config.yaml
hidden_size: 64
num_key_value_heads: 1
init_std_o: 0.0
init_std_down: 0.0
Each number is 500 + 50 x the weight over the matrix's rms, rounded and kept within 0 to 999. Layers, rows and columns count from 0. Numbers have three digits each.

# q: layer 3 attention query, 64x64, rms 0.0374, rows 0-63, columns 0-63
# k: layer 3 attention key, 32x64, rms 0.0306, rows 0-31, columns 0-63
# v: layer 3 attention value, 32x64, rms 0.0357, rows 0-31, columns 0-63
# o: layer 3 attention output (transposed), 64x64, rms 0.0637, rows 0-63, columns 0-63
# gate: layer 3 MLP gate, 128x64, rms 0.0676, rows 0-2, columns 0-63
# up: layer 3 MLP up, 128x64, rms 0.064, rows 0-2, columns 0-63
# down: layer 3 MLP down (transposed), 128x64, rms 0.0634, rows 0-1, columns 0-63
q0:497574492537467481512585535541467466515504521537490460531477500446450533510452443550553541494475465435529477558508432486478534486463503583541569435448512477417513555408413519498452520469440530
q32:496543508539516450532472503490530476530452509544470520510462518479473505477430455524488503536502466442530545469515472504541530526471518515511486511558508537495493558456507552484440477478564516
k0:434601492618420395503493548531533501519588419535515486535378456452455412464431455529549555477547512361499520580573455576496557553554538469602584449557532491494567541473512466568525480439409576
q1:513502530535477470479518540451534501490492534496532499492506521504475483517494485530563565474498497505466534532534439462487470509443495523541455517558547558472482519539524518518504433458542538
q33:519514484508516492513521471489530476512509482513478514499489508521496455528507436517458486496494483481523531441535478514508495524487489514502522492490510520498491521469518541524503505490523497
k1:456649439607369372551564616563477449559496450664476496435408461444421469452387396542540562429490488294512526555508386541573610530426477588648627445474552514441555574382454452480455485504394574
q2:504472484484546560496474445509471510489469494465465530493511498518560526487512549475469434543534529513500450479504565528486507505516473475463461545557430458515496430517566483497492539492514522
q34:496474542449493530455512483505470524488510507440505490495537500522561496526564535473499509507504528542491509504443509486479484487565505504491465487491484457479492436517488476523501531495478488
k2:544450506354585616481503449476484542549507514446485540539597576457587498478496530460425504567476567579492501407518548478542445486500519462424412536449505508534436496540482594446592387535549394
q3:498488502503487527542449472449486563474514530553467486484524455515479505443467469451484507468497488498538496492379463568546503463531477445509487446456495470473508518501504502484532465550580470
q35:491487428501542510504484539407497501403486501564567501496502492482450525503486533442478495469463549505434473525482494503429474398490509466449509513498533515493513458527492493475461471477568518
k3:568403419458550630523523483470434571520440561440450464467551514507529570503466565397485401516546611541427479477499561479383490424507524558447435581560396430472534451488574495422448565572529405
q4:497468493490541556518458432455517516460498510473480518470509506537529505496536537460487446491530520554481472465492531528507486536549486460460452548487450510516523474577590509507531517550543503
q36:459519502457496541483528502511448541453518515469505500483536493492499513543523512459474460531468528541481484529451515507484469477546515483483492500492500475515507445537493531523449536500480448
k4:582349394436629633487453442484440556497431597490450542554631545528629539517465629463446372655517551603517441462379645478404456489427530465421392611542441432510506569531546550440518537569552399
q5:482493605444472425493445537498524559464558557526569526496426472446445455572488481482453559462460459511487571450594414487547495545492504422498537442531530480593464492505524513567526473604529416
q37:450529545566513514520489561450482518498517498522521447467484445433471527472485509477540501511506519536537486518543497504498499454482514502487503504448575536495465522481536519551493531508506520
k5:517594437543461482502456491490501460469547511488517391485528535562487525493441517540488476474497539481514497558481506539416490482532499505552519529454482468469525486472469515465462513547511516
q6:445542444501451477516508520474524486549525494508498504499474521476446482511524432488519531492503470461483482556480464461520507499491529503546563456410555484476492509416419452504430478510462481
q38:521500497517508462557496534523567501537541480549491471513512500477469472497444437522562557468492471454534526501547486501503534497428504482513542496458526513525458548495514539454481507486488555
k6:415632568642448370487532550499529466454527395559516469502389451392440455495559456602448612409567456404581476549482434579587555539510499537656621397489548512462606529461476517614419549455502637
q7:490550490544480562505489504519577434550566517525552449499467434424434482577467516548544503474511523452427415428592415508537515514572508469543565453453510584487502436461496542538524589504458607
q39:361527506584524431534550579594507378591476530460417464472511423560508542528548468504551546492515488502476501514450552468460536484534500540537545468499423484456524451496483405510523563437522552
k7:507451482461511562418482469435449504462502451412515519473522521454537502499516526503488529551484569555482482505518534492495447512577499507515521465535532545541479449514502550538493478456519507
q8:472506464513439455491437578518488504512515524518541493436480459502464482525491519452496500424505561455489481526534439443545513495496521508542577468475541523487456490501446466504462484486513524
q40:453502458561472480561517569522539457548601562522489402516459475501475542518514423468552507466503561510531542531529532479490548503481534518496578440411536447512458558480454503496505549494504556
k8:400597589561435370509559570503523441439604388525447433399420457416403480527494401517567623417520503361541514547473450592625549495483503558578571432449584476450496521436531489501443485484537592
q9:562560518538494461525552548524541514492537473525517472501554482497529488493506501546528485454475471511518580490501524438486479478492476573496533492541496420523454561503438602502486543459526538
q41:500502502525497458480453521437537443516445483498491531488476519479516419492509556524511464476507543440508519499461499545587467523599489467541499536555560551503455540482507537533525436483465509
k9:395474527503483431488476496485496477506567499420497452527508512555504504588590461496501563479488420513482543526558553493501500521514591524450416462528489494568506501505444420514543522497443517
q10:496550469597469483472510508513538453522522457491512427460493475480459508497496466560547563445482489454508503542568439501573499477486522528552558486515555489456439520468437504528492520441480556
q42:508503440491450451543496529494549457515456504508506536446522496492475492473540480518520536474526524445441506516517456513502471503467498491552505521586507492529498481479522527467441427425507507
k10:489476528562517486475531521447477490488540501483470530505465421442514471519480529533524534420578435506525533523462540468474484501582546470482504463506500510532462565485514500554526528400531482
q11:474470517464525539507509485507484573497464572477495567542511507515547516502490555469466441524534535546501495474410543508462517503493499466458471521492438491505520489520493477470529520532525478
q43:530490524463553553466456432504439577480500495507440496541527552506583536489497493456465494496484544538540528482499521520496485526520470497454439518502466450506525491533470523500502507515517495
k11:647341513325631658462505403461324597481444544425457561610639623547596517508497612460376356630517571620473486382399499499444457502481539502342348635497412484493539473613558542362595560543529389
q12:493395478426491479511520550506498476515491473598493506581581522436472556537479556544509516503500604610563449466504408569533481375425485506481483498453533545401508562545532547424468444535495448
q44:514523535415526587533477464647493600497501635516570517538530531505486647549408402550494442515334574528560589499535490602498565469376526530451517471380512455518465540516416551461401561578668385
k12:535450531451493567543494427511442579477502530500436531468499488460567442483456548443573439531455471517488494443427548461525480550463485462498503572545538442568501497526583400475495503442497520
q13:558476505320482537447509423497437442492562529499449520640582534476505534637480449470396455586428509555449429508559493523424487489515529525513545474496486492451412554437494503448481548526459561
q45:533470480493567484584550453464502483444581561423416517514543545468476511554424522553545455522406464540441416459531566523448546494416526557479435474435553511505442551520561574438484559532478525
k13:578448487462525581495467481467492544527411462448590540469500486523562496498555569556499401437489498566437504444432550481470342554557461455382496498521507410506543445549444439482502463543586492
q14:574504502526462456548466552448426523515491527518513525471538493436494488481518549534521481541455447509410500444387505451532417435477485498527446502481570507527528482456488507418496395536447384
q46:465501489565467536413474416489453594541450471492491511505519524434488432470521513517499539503426476465480435590421471460499486492527404486536529541471433515505658557439437480425435525545416470
k14:507502545460503478542545464601555484522529566527472457440548475453523501400519511516504516511526368491446476512521517559517583536496465566482536473496478520505509500516554502513469518547455636
q15:461494464522486486475492486409497518548400523470546513532466490577535491447551488487534463466555472491502500586470420490462479513437508502466488458538471518429501495514483451507566536467487503
q47:597508498540531589407409494494433567457555509454542504502471541507507443478477507529479517496559566489537499506543484596518488538588554457519490561520554608461525515505500543486518504519509531
k15:433493475582475423508462443565421466481505507486460517512409559504484543455445517568421521541472502500511493531421498452489496448519472491453460572526451443512489565503578527493471573526537498
q16:509493482478571618572445439538459408471576536513567456543519566475526474562551579473501498512352490507469477526598547419599523455531499521507580420469507465460518563418473479418561493527444422
q48:458542381568504504346591441330480528420513504511515438463506468492480512328502572396523521582651389527394457471505485457438535427538447530465361572556544464517478541394577442562620390443362546
k16:462539549499560473526499587479506561566570567491580516511454490523474514478512492495497544571482470483397505496523492542473493530425543534510564437548519587482527528505565586503497484471463496
q17:479550544525469486474594492546458544563431421411509538492467449518537512555531493598438460444594488476486477578558420490441516484559498531560512510500500442512587469433573467484490576517464550
q49:449473423458463461628462461521525548459564518441549406514555445479478536552494472509564553556431476542558537576535507539512508539514582565494519437388598390500474548474479527467515427511474549
k17:530481428478531531481444472462471587497482418525513518494500522530530440516503478558434530418464553490500497473507520496591459461547474442452451608537541442566521530550408490518534476520513459
q18:463539498449579460760544528531523524494550509474388451632488466559541621564631468522437568455593563634534427452383632575519533537381512482383405467463508436570464566545440492492535529601362595
q50:502551464696362496427537535502450607502523528503484556281408467520541351375445554531430454459561423425433504599485377490431412520562429550501457543564487450551591388471571590677471620425381487
k18:523444524528550506457518511568569530533506495510471435528433504505507459538522526424436548519555471489503485478528506539529487477487510476528472462486511522468549492498541397488508502534550550
q19:388511561477484564514490540460543436568450414460468517517457404507519508453460545566468478462512541418460438457514444511474407443481524540514431502429472529499505522431491477521452553547437502
q51:397488486505513482488491546495556437530522377496554513430512460480438436513563444527568579494470441470500464550494464457522461535404484557543510509548538493584488514511490464575525515331435560
k19:559478486570503561518542468523520521504536453476476520495499504528561481455550521526427606608547525519490469461483527473504470488511524434512492583459503484523455459586564517484504524468469426
q20:502490466426481496434460481514576459417511507517436442451493525568435458577589493453520449430471539510591491501602545435444506432490504496523630484425498472441435419500523527443525604579538534
q52:472523495510462484495466524466564495593533582518462539465518517545534549482506557451502479492474515491543475500528486496468515508426578435563427477558395488473575461552572549501457559544444485
k20:490571539537472474529569489595491476500507474486501512484488558492559485585497487537547538404558502535535524528523441554461518587504567493559491521395514436457501496447442550535499492479473565
q21:471489538473521540544524566504446555468507532494445456442486385469473458464448480498492500438443441448459432472540466535526478570470536487547468478596530596565428441475502505561566456582497424
q53:453512630511524421555484502546478500494524508477520562554468444540560523486471463458505536528515467443417493468372535462594538504425488423512505476486577459600457511463394560553547490503379504
k21:543530538513552527487493502486592438593506427510472514498542505470579477497482480473400559463517454505541513420539542461560452498504536462469568443521549503441508471421546544538499485480531477
q22:622439474441515519444502394479516421417457522533491565554575601578474608441531466453521404630446472479544594542472497451584520536444461479468524581458501468474510644572419535437501346522621455
q54:486458564582507546485397480451567480527450490491566451460506437486463358481564515601506539444475565416497501564529405455441448487553471490564525517485494620511598365494527510457467506526540531
k22:559585475464471467509446546517499504564491507511523558490525502445516490405478469546515505478490489479492580518438554479481576511546484550534502481560500432530540515458531568555596505503458513
q23:479536521602432497497503493454466520519441496514414392354457486459498350621482442572465476436588390410421493514611458498481383559704527519565555486562485524532622442439539511553423637505491566
q55:544502437355541523641443438507491525549568475464479514615596598406494605500470545394453499544433445528493544487488525499563619480457568591353453514391554478406468666485456618437407508446518508
k23:437487512559540422485526486469575518518473512431552469545543429532547449396501527550474411525512515537510503517551535515579551556490494496472552475453529510557602482466462467529571480508507460
q24:481514530441498497528485490622494443514533489475507499513519515564546566555539427546491510453508550514516529484490482547521517423531518599511520513425535432500464489526488491500508514469497565
q56:507547518492513586455468455616462522473567483546491513532473483479444509444521455572490561502424505485456427476511541509457496526473546528553490555503502485451523500437508481502494539522452528
k24:576404481506503488484557464613528483554522474464468545498450491576481439542463528563502552536484411492583510502541451541481478536494530463482471459498502513509445512522496579518523471433503559
q25:455585568536511462543556504580470496499455457506570472372438554479473456502533543473482474567491485470459607471563482579457465496529484450497509565452493496500496512521475548523474466495417504
q57:563459517580546465541495540489519476474466438509608505511492384402493527484602535563530545452520436473478544547493430518632423446544492533514548538534559577561445426439455492576506390430476547
k25:424516508518495513494443527445510517522550483512477542511564470619493446469472475548516509523540529490488478501554555450505528528579468517535464538519494562508464455518426498442571487401515503
q26:355512487451537493532603570509587493539526489462493567612509473507496408495485471384469492535501554439466490499429574429557480493434598568497413480456495412514448466458475412479461462425542471
q58:553476523360632602562474453449514384447500561533435564552578582506515600515438503420505502648495597496503458398513598522462547484393576499431497570446440555495426603486519586314493354509484510
k26:555421537539554524476550525522472519595436488450482491494517536492561516509551532546493533591443518535543547515536508491468481497476492510472416507544459486477495462495548506492469517524516461
q27:523525553471576552506436433452516463516570409472483507599525482478485487597501460568441515529363489486492406404479570427518574581441517542492486490494467442454476568481457509460501510619606467
q59:542504484483589517623433457493640442481530479463577497443555561536554531582464494498525480580442510519526472483526584460420551521503559516418525502485533490542539558538545612518497443574538573
k27:535499492455545527543524565511510552495504485514497443477564500558467529488491483563506490570461496597538530583415445450481477402573466517503449509487574471519510508456495557544515471553487469
q28:454437469539523470527485490508536446416514542517521513510499552562419577499512566532533531522523555554471546528537489507538542472564508439492543625560490466442468539572436377516519508419521425
q60:518569517538544489475415484517525458505446513541543482467500563546497594353549455517446523535624594533462552504489388437483441459613491574515470552548442445502539444497564470574456515495595539
k28:505501508559509487457488554497498491489527509530505421480477475483514460480418523581515461421478545489568526499461509564501542551475520529524529473445563542478459537489525477480524498492505455
q29:510580570420548542490472390499510457433575469490409559678642530522503579476439451541489539711441482593543485489365601416516576487325546515399473448577529466429391597435372486448573452583510439
q61:565458285288613499560540576292541333514546437624364566675699507526536628515575560452472530607533572595432343325520637408531584374404483470436504490474457565525342674424514381363493368447495536
k29:453533535493524537489561522493511455516528481567450496549500479447479527484529527448518510447545498475515409471470480560398471510541454518412444472499483524462475528547525472503500460536487458
q30:547505490485555477465485493594503447485487548573474520525529563510545552416562384500505487470561494518518571529517522534383418528539515547493504516416512470527562527484466532450417581427501562
q62:549524543447457565626554446599532507557566580552390490471541503464519571489474500558543531537495532485488484423547546564474497595468477513444532474423509460433433532510455577441561572520510444
k30:556473543425479506427533510484499493469443531456556525504478625522477565575551587515475423532450487490535497551443489460442485487479469471512435545501472451530491464527415507484504485496450444
q31:448474560658451427444494535435553443497552573525409531451403492536459460313468458488461481523601488417428437497390462464520432445526505471568490510589496488568513366517532357579549522494457508
q63:525443472649503493413478552473481513503425493488434499395468508424561506431463475538515508468499553437424428623486503521416415443530462488495404539564467469490583413546466429454513546480544600
k31:592468557483434535483488525520417529526486498459538456504503517457498487455522522508446462414530569537460524485496466516466488496588507540484483491513462497542471480506529502556421561457585497
v0:470493489489470454557506450548529580456496588540451564446511498518531491404497545408485518466544533484439471439472560545520558400506537495501483583516520486556602460390543537493460459463433517
o0:456443522458447498427498522566581437444527572493550490540365520525562475491502362469526521451475403461477446397451506445575515616534517560531441437426493527514521482484506568474493516544586525
o32:483510443520536479498459433540463445523446535498521429513519417516464502460543504529487611570559506522504440546561487538473554450432451470467486451505532480500521510499536548526592549478492477
v1:640513493477539490444452461523475501532489459471611556476441529581461508428502521449541588460652451478584502495442484590563481438542468439505518589537554459562513512599532481551559504490448473
o1:500400553506350555371474498501535511499477524476465474529476503527440445473507482444524543411560477464458545424415389485596516593473425546453486442529504542490477487571475535429521396520437434
o33:415471503598514438478481536474542480552478600428474490500574535450495446469441574501551504468521514433604516545493538520577549553471450456449412472529544572487552496493545529454519465514433530
v2:451432513541563516513505467420455565491486496346415496518407563437421500529483413569457488466464476591484496457524457417535537534443554522517496498489466405501458540520434435511463434375520552
o2:490511490542550529563442538374485565486541459505435523560573392419493450557544567463456519429494571425604496545540500455507542624485626480547635435562593487493538465503479419562606502482528479
o34:447541498457501555528540495489519528470441491508570498506398427525491492530519530489383499468387481559555459484476402413524416467453414479496456486440466512545443521517505598472492428546609538
v3:511490444518508467522488561446468531540453585535393468492468583487536499456420495505461500506518493512452611507505467515442581468489630452438446551414531500466538615482481463525486572476502475
o3:495489541425501493523496502440560500474573526478485454579472470500557469523464382518512555525486519532497373381524505455534582542523523523541544531408530594521463532449439553503529542592436451
o35:481492520420512429534564468498494537518505526521536481478418459528488561538367508476467496506407510589519470486530478537496595566388462479418507521450515499483481619531540493536526576553468487
v4:448517445475499494474521490469453580405477564416500588511495486425458499497491505481539436431526521561496587566473473487410490503547502615522510501537536636564466539513485575584519631401532503
o4:516551501567491511542456545482474479538386480533496547594448405506560479434536459488497443583591476480488412429471459448563473522523561602480570490492521519490446453437515499530547472550457496
o36:475516443594523405525546528554544467513559488423505379547493506549588514561558512542587385542525466475636389431517507510551556427510564488511503471438420509588454532557559507572480460563527525
v5:467524458465492515360542499467519635525548400431611481586531421543415454450413439550571512459503399533411436515518504505521561502515562522467500511481534475469550537475569488392433422464494473
o5:487521459413473524515459491490532508561447513516476422627506458487540428556488458467593510367502495471393478435449502506513478560638508584582519484481481498512532445489448452527542483527414498
o37:498520497473492495428510491573503584514381495570500530541476495537440537437437588502446492392382444452483377438520490417502412450538468486484487466507450405377454530480490516457523526510430420
v6:478513510519514482524450543600398564530458454407452515610477520520424582528471497547517527461560531489451455483525483531497571553351561532476525491491485491378414500498480442448539460418541536
o6:498510494480501520535450540454473559522535556477554455569599366406583422573559469485485487427458473496507555415503558516414564620467573508518606497598553473572438507443540465442513585562428497
o38:562518482428419553540487507467521566517440423491504522458498490497476491500432501470466501465485472616530497549457520450435480515427556493411522554549475461490453545441591549421440456534451527
v7:599481487558508427500467485500499510457434505513536595521496466571500429497495467591488519519556491525648453428556533482573503575468507472424481493508446447598499512575431446609533485507412440
o7:533452521479362500441427478429428493480521526480478492455439553481413440496541518446437466466448619475622486468479436491488534491429487456389499395507522504486530475493515487495542436543543447
o39:549460610486482517372461511423564450553406530459506476397447559490418475539524595472500439472470565509515516533458489491451451522496456466391506544486556581489540361496563514555492523589524569
v8:447452484545558511536614502599464571485527514546541541505440555500458491546515439514525495553528455512480530470484542624505555533463478434483473454544521468481628555500565449498581464523511465
o8:566497615455506552491408456472578523421536521609500469580507472528447465596506487487469575500484423407578512428475480547489462523583420523574567487532537471515468430447552570452581550612492521
o40:462537553513493549426432467538532571482547550509556465516508513531420498527406502478438537504480488528481494519479503506482519453423451437404473543490511502495533500481549516478513487545447578
v9:482470417507434532499550481543493463561502548561445455411487533438515569430511545496493467511486538449452404417438453517491418490444493525541442473523490460642634535531531534511466489547535568
o9:554413487496522516527515476560568470431583527549551609452483541611525561472390540535470466535475429559543402558479498517501476465478434515476398492481425445483528583425577581499548513421501603
o41:446490536413544492547510561514544538435493526514577599540527425502573582491499507522501506504551475578570533527501512483471550544465482567554432406429577495571497538471552515474506570439495477
v10:477515511567507499475494461500505575557490498564522570486494596466510470443510544476439465493559522444499568481475514545456434466560565580494487415493495493464611536539546502438508493368478461
o10:506494486554435505419430528479510562485629523511594530654457540539549510558428474521488499527568424451544434420488549406498500541485496583510462464480528551493540496425526514493543522579470564
o42:481536498511481490482549550533450523422564550552585518585507545482542527558491530507524465525454491418533547497592572514526503489379558545459453476471468449552573566480572519577545566543450593
v11:452564422490551440420511530398507546498493621467501562572502496541571397565480455506436488532546526497442454510547547540505487498466472394558463516504490514518491434528526495474609414500436447
o11:505528575457433522392489497526386471448523544539443433495472502448584499505486423513425592498548541509511501471428508402594439511422432511449506478514451502504558442484471486510558423510539387
o43:490501503503510534434529443487459473491431508502427432522444447529491475562447536550460504524507549490477491487450488452468388519500489480514557462475518495459577440489557489511461445501517528
v12:434443461476418457515484535519548534420544530516559483543535626483488479545526498436490516483412478496575556528614426420430603451470544474492507442533435560578524470552403513509609438545518415
o12:537510538548546630550511381486499501429512456498469529452441563383461404415464376460435500545542516448487462474524525461418376427461554458515469371533471589414471503475464454530419598493582488
o44:516528521535544501494467427459530473491505462531531486486445517499490454534510371522538474477519423523472456448454471467390387596541514504499505532597483508511420483503546446559478526512613540
v13:494537585454518473414564472530515441493493498449477448534399494521459514451418489466483491392475548492435535546492482465555405522478482441503504459497445442526472466582469459442546455596511544
o13:561480471459520482525548496516458558493522555469484541440607477414462486499426595536516514540532520455512494564506457467428497527454477400522498503490506421352547511430486518482488446466478517
o45:452494456441548495600533590434539499473420540517466536483546480465550479503487518581465464525554528476539544604454477424518438542497507552636485433579476473431396387441400524472439451486409528
v14:480447465511499486574493514523487428532453494461352466418510547652555503419489524563490484448485482453410510470470530432503567555524489464482507501497494505476613531521499488437504501524464515
o14:531422574477600445546476511584488538513585578486552489447528493570559484459496520521478476511430530516575436424553524458470558626523493449492505478456543517517573586507484588443552549543468453
o46:511463548389544539499534514477540482518502523597482551392438447500488539421456474511450552587452635527443556491569487498425517569504475520493508482552566453505508523536517502506529524522509480
v15:618485444473448560460571555527444467470547571497479490398495495477445607477481555493533467512546518528422606530564464547442484456519449553533559469425401541472502552423484529492587471552561510
o15:558517530479594514571553458561514488524468501520471520495567463513531499479485537494493459523438464534443530504502504548475479476543519490496448560480476431467487514465510533466454498500463642
o47:422527498451545471630347520530512547404684577530517467585506459517605528600453471522508481497437375542531502498531540485549601622473610521492583455529547525484459568540544437515477511521493435
v16:565452543443498508558532471462505447554503454491456592586464512587487553559536423484563464439429433473453439559548396566510507521473463564487488507582440553471426471469511473536382532450426532
o16:454517462576506456481445465465429511502446532486557518538567388468434500474519612505464455490465435544433495543449420455506621537431539425395464613614474483432528591564526507590571488537458508
o48:490502446441418614553424398515620426496588437512513420489495442479541473438612450507456463527528481530437508484481449456491509462508417540459459512541539496503438460548482513502516413510466523
v17:529479460516476539542437521544486466486513493532453452427545602541529576499412502470461572489565554496482492521546476505444476495505569509571481580527476502439481426453451524466477468523446416
o17:489520526487511513454534482613524430479552490461511506446494521525529481514483487572481605457483497632437537426487567451484522592453529558476456520463507566487447608523386543444356525397517494
o49:426543485480522478507462478525436477528589478458504503515506495458528473506494511573509629495465496580520552516549527434485543581421534535515502471480540504542482525543447484492416532439536440
v18:449480423482544445574629500588517466539569485532526416513646462578528542491566392529500501505573483528550483549521543444483439464523418555445547460520501388544567536536552419510503517526525484
o18:533458523488600379557453434549529470445498496509507456506496546498426418478560553516484398470537505506509610581482526563402417424537432433509559508483507497378530430569556443500442607468508584
o50:538441549478495453427456509530541519446499546461529555481506520513470415455494532503543459504484586444458567462456552545473481497599392413431516514506490458473561494506513517477515513497531520
v19:465418585528488500534498452491482577473507444386541440473550449458565430505536519489475535433492430478567501553485485461508495666525439459495495492550486472539535513523485411498386475568429544
o19:543468475571496471492397524409519528516409481474471568390513474596405450486462571518542525530456556490559503540557514494510480580539499488535489485504528506464548509533563402474508503480583444
o51:544511541570493488408513526511497437472432451566470548443553529609480452415606507474469519569444472461452565453465548478525457402529454511493424527541443509532457361509497499454540509427559484
v20:537442519517522472506519479459510552570504497504482559509541565339538475519489523571573529462484471469487590491545423470437542532422423556545434586495461463482572533458519470436494463525510497
o20:554515487448494529420461435473426562540498445476476615453516444476492440514439510545497566499417484579491447443457518430573461550546486492484505487471495536526520549408523428486620571575506462
o52:466541537497489526526515464610438489455594462520469521559507458538520480470570519475404551530467463596528452487471538525510551439433463510513436492490496537583445535493486506512565571524536482
v21:498493533530548517587474479554502438631539597560471510473514531549483408445453454488491536453448614463592459505529460465449514456408490536491431476508494575424409513513555568452441436578471444
o21:389509475537440465483513460481454520457664533534543564502484519464460495566403531598472502467476523528442428549519605562461529440452513435507539461480548546493437526500492542388440630573484457
o53:469519551471460492568556493556487500481610513540499502421545480444490499449421445552498561523537454484419490522550503382404523429489512531497539536397550467530452539501404610412532544571481423
v22:485490594572464515477468505457470539489427504456462523491538403542433542523477498482545457469484553483555533579416426450464510506538581533500459517522497424479532398445558583466482551553545483
o22:492576422491497453526539545529509456553459520477421510468555522544536508519550485533510436460569490543528445469552584513555522521554578586478484531481579525459445599398477517503378479554511588
o54:528597451438475480499555461558442443578392489462481546496573542537526529439665472491484424490454509536574556503533514481506490419463540493555512519488534476495378491454405508497447480551515494
v23:474490476470577470442513479452543506496485451491498550617496477541550490513506527476414515495488463479554437566573542476544519443399485427516490504498565427442394612508430543512453531462512484
o23:456483451402469470450463511411470543490576476465599473561463493448473435434467445477469544530491495466432461492539502491535500496438460484494557525504501493596461473532494430490612475539506358
o55:536494431513520508489555499495473538572489452450525454514522518466511520475364550450470487510447552414414435515478481506597466436538412485426464486467490532477496519489568515448492424464511497
v24:509493574456453419545496522526535473455396481496438580554484480549433469405601528562479460468401557503511516490478455484532465491530546477472468499443553535568576513571516477562552471531495529
o24:560495472523466487515484479421461563447526521522505581456427546474465520472547467451522378537556554445533424413523432510477573460427484420465526364469520485502550526477487544548501445528552453
o56:608438438538489492533534494458555529521342496501474568448520464502550519431559434486521427543636612484536522497515463576442556477572505438477500486527510525510494460478518554559586433553434604
v25:521513462450498504578485520488518482516540441546410574535515485558452519460489632491463507507490583530467595508547512398496484434439539470543537485529550504502501601486426482468593447464506485
o25:486529511431581539477473502497502584419629423461599527505434528450558469423474423410543473531449534482394451452488549449464522486443523467514548452493507488589494400508416509517528476515510479
o57:542455482467598484603478544507461566442546539480557478489579468467578490499348497465627475499489522465451380541544565516483550612563490440471487490469533476534526553516535574512525423534510487
v26:530549497485479479431396424469569519474504558377578503489536500503463490530516502541486492595478489459411518500507514501509456548411518577490506454515626575516534485557502459602569338564464467
o26:521461473432413616490495556488501549465535495541397562493460549505523492497469456457558407539600481430448514493483488582522444480468581567448553366419457473539563494515476377538495438477413388
o58:551466486515479542460581549551456559432425466481438541463480528505445462531477442506506565524597440460507529430436494463423388469529514434472497483467388491477561486466480538545471463461486540
v27:560494570503582520454491641485499508631532527450526512583453563487487467558461506570492519486592569488511491485527447412458476448486606468492495527520503480391322450459528443500537500510423485
o27:467534516519471506380543530437407525530597443480437426463532431400496500630493442521493550470555517495407556497434575447503547549369506521449567585570534614434515493514461503484436483493425508
o59:481514530434506427524559520489416494528486479528553462439554452490458467543454549497501466414389475480553499539559560520484503589523477545465577506432543529453501611505503531502420468580502478
v28:468517437474544507461467503448513519475481435376425403547411441511517450514460531591480602553540428549465607608544486409502488479554347367474516483523506456515498501494495553469549444509549575
o28:491432576445546454488476525517472556574443444437360417419558455455508470392504548472489634521586660458487514569558501516496485548609518484545504534472523421532565445490441448539530384515501376
o60:448438543529554441422561530480478538500494526488436456562475474535504493495441554537444457423480592528472472519494550541527382597580545494556429494538448506487464492492500500471471421486545459
v29:470583481534517563598534478448446464451530472469499492486506480504516618513510462527450564458499479490457393471484535516423478481482498571515518453475471468437535477498513452465481562575513482
o29:481541482530569455560529500588535471491471519446514503475562494504514531534555555574436493453454442574492564577549502518437469482539510501486570588496488473491493457504553503477504518435480601
o61:522482538423461516516437467467541527492520529458463609452468540498476469539487494510533531491487495516482606485569485496521439546461534504509546542478507448493488492529521493455498480437594461
v30:512525527522455526505500473511665581413489523496411541520518535538494413507533524432597479452422473530587459474415504537634476491519525434547512521553439582546481541561490480491557469503473476
o30:509563487523431576467471474388472452436503520613591558430460567495512521405570479426467543578452527446568454483447398402555550505442446480506447435529545425532466434526423510517570465504556443
o62:484486501542497570460481476436532393457496612575554572550451504482499545412550513489521461528558512409495434517507467410525497552534536463547462492518505525485512484508434471488502506501574501
v31:461396533501500499561406565477445461538509423455461500501536585476501500458523534580503541454514531544420452399496576541515466550526535542543485484417545548579410452478441533630551448489488558
o31:473501505563482526471460551513491462491490387481496569412456460560505546531554477463524449464522506488563562466503447511432470526401515472477577410550498531588612546583506544597409484337550429
o63:506461483530497547477419544460451552514462465498518536434492408516579455554494437524511566506581534461521503444516507546431470546591503499505523493468493605564535494476543556537499493478498489
gate0:545593459514506481468460545567497458435475539491500445567483467511498508607497576510520459531489412479623531455468506532508501477501571541499484524532556516544535511484618481525450430604447641
up0:480451516560471489516534576499525503635497458509453544522557503435438499458442419493494513535562586472387532489467572451420547519454515478492367520540436528497614528514557494491591531424560426
down0:489524544484483470541455435450497519413594549519562564486483467550614504512614510429503593417461475451590487487579476477473480560541471493468503484462535492549482453557474550397500494460484543
gate1:543557479482549565588440481496530648562542412560485476565561538394517549551497482488492541570493453445430425554547571491485495505472571550528556459485542423417391554461430510442506517492404465
up1:460502583439514529570494465550529594502478546479554459553535464481481506636544549541514441427410395519488484531560555496493484503521607481530518522466478535392442524485525647409501522537516526
down1:488508488443475490502442507472455498491604589512536551485508434501480480358444487491483624542576557569477487483485512454456554538481495522522582496445580421608473494482521491588513576486457522
gate2:515558517473428494492417446557545415533458534429444490601519530630467425467648477518367504416540407504527526351456484555511447443527521593442456598583489462498457479478582494529422582511575559
up2:588506485457512504442609619448483599462517462499545425566514396433531501434586519471401546493533600458522371388355575510505448418547435511448545523575534512527439412411530460410491563495543546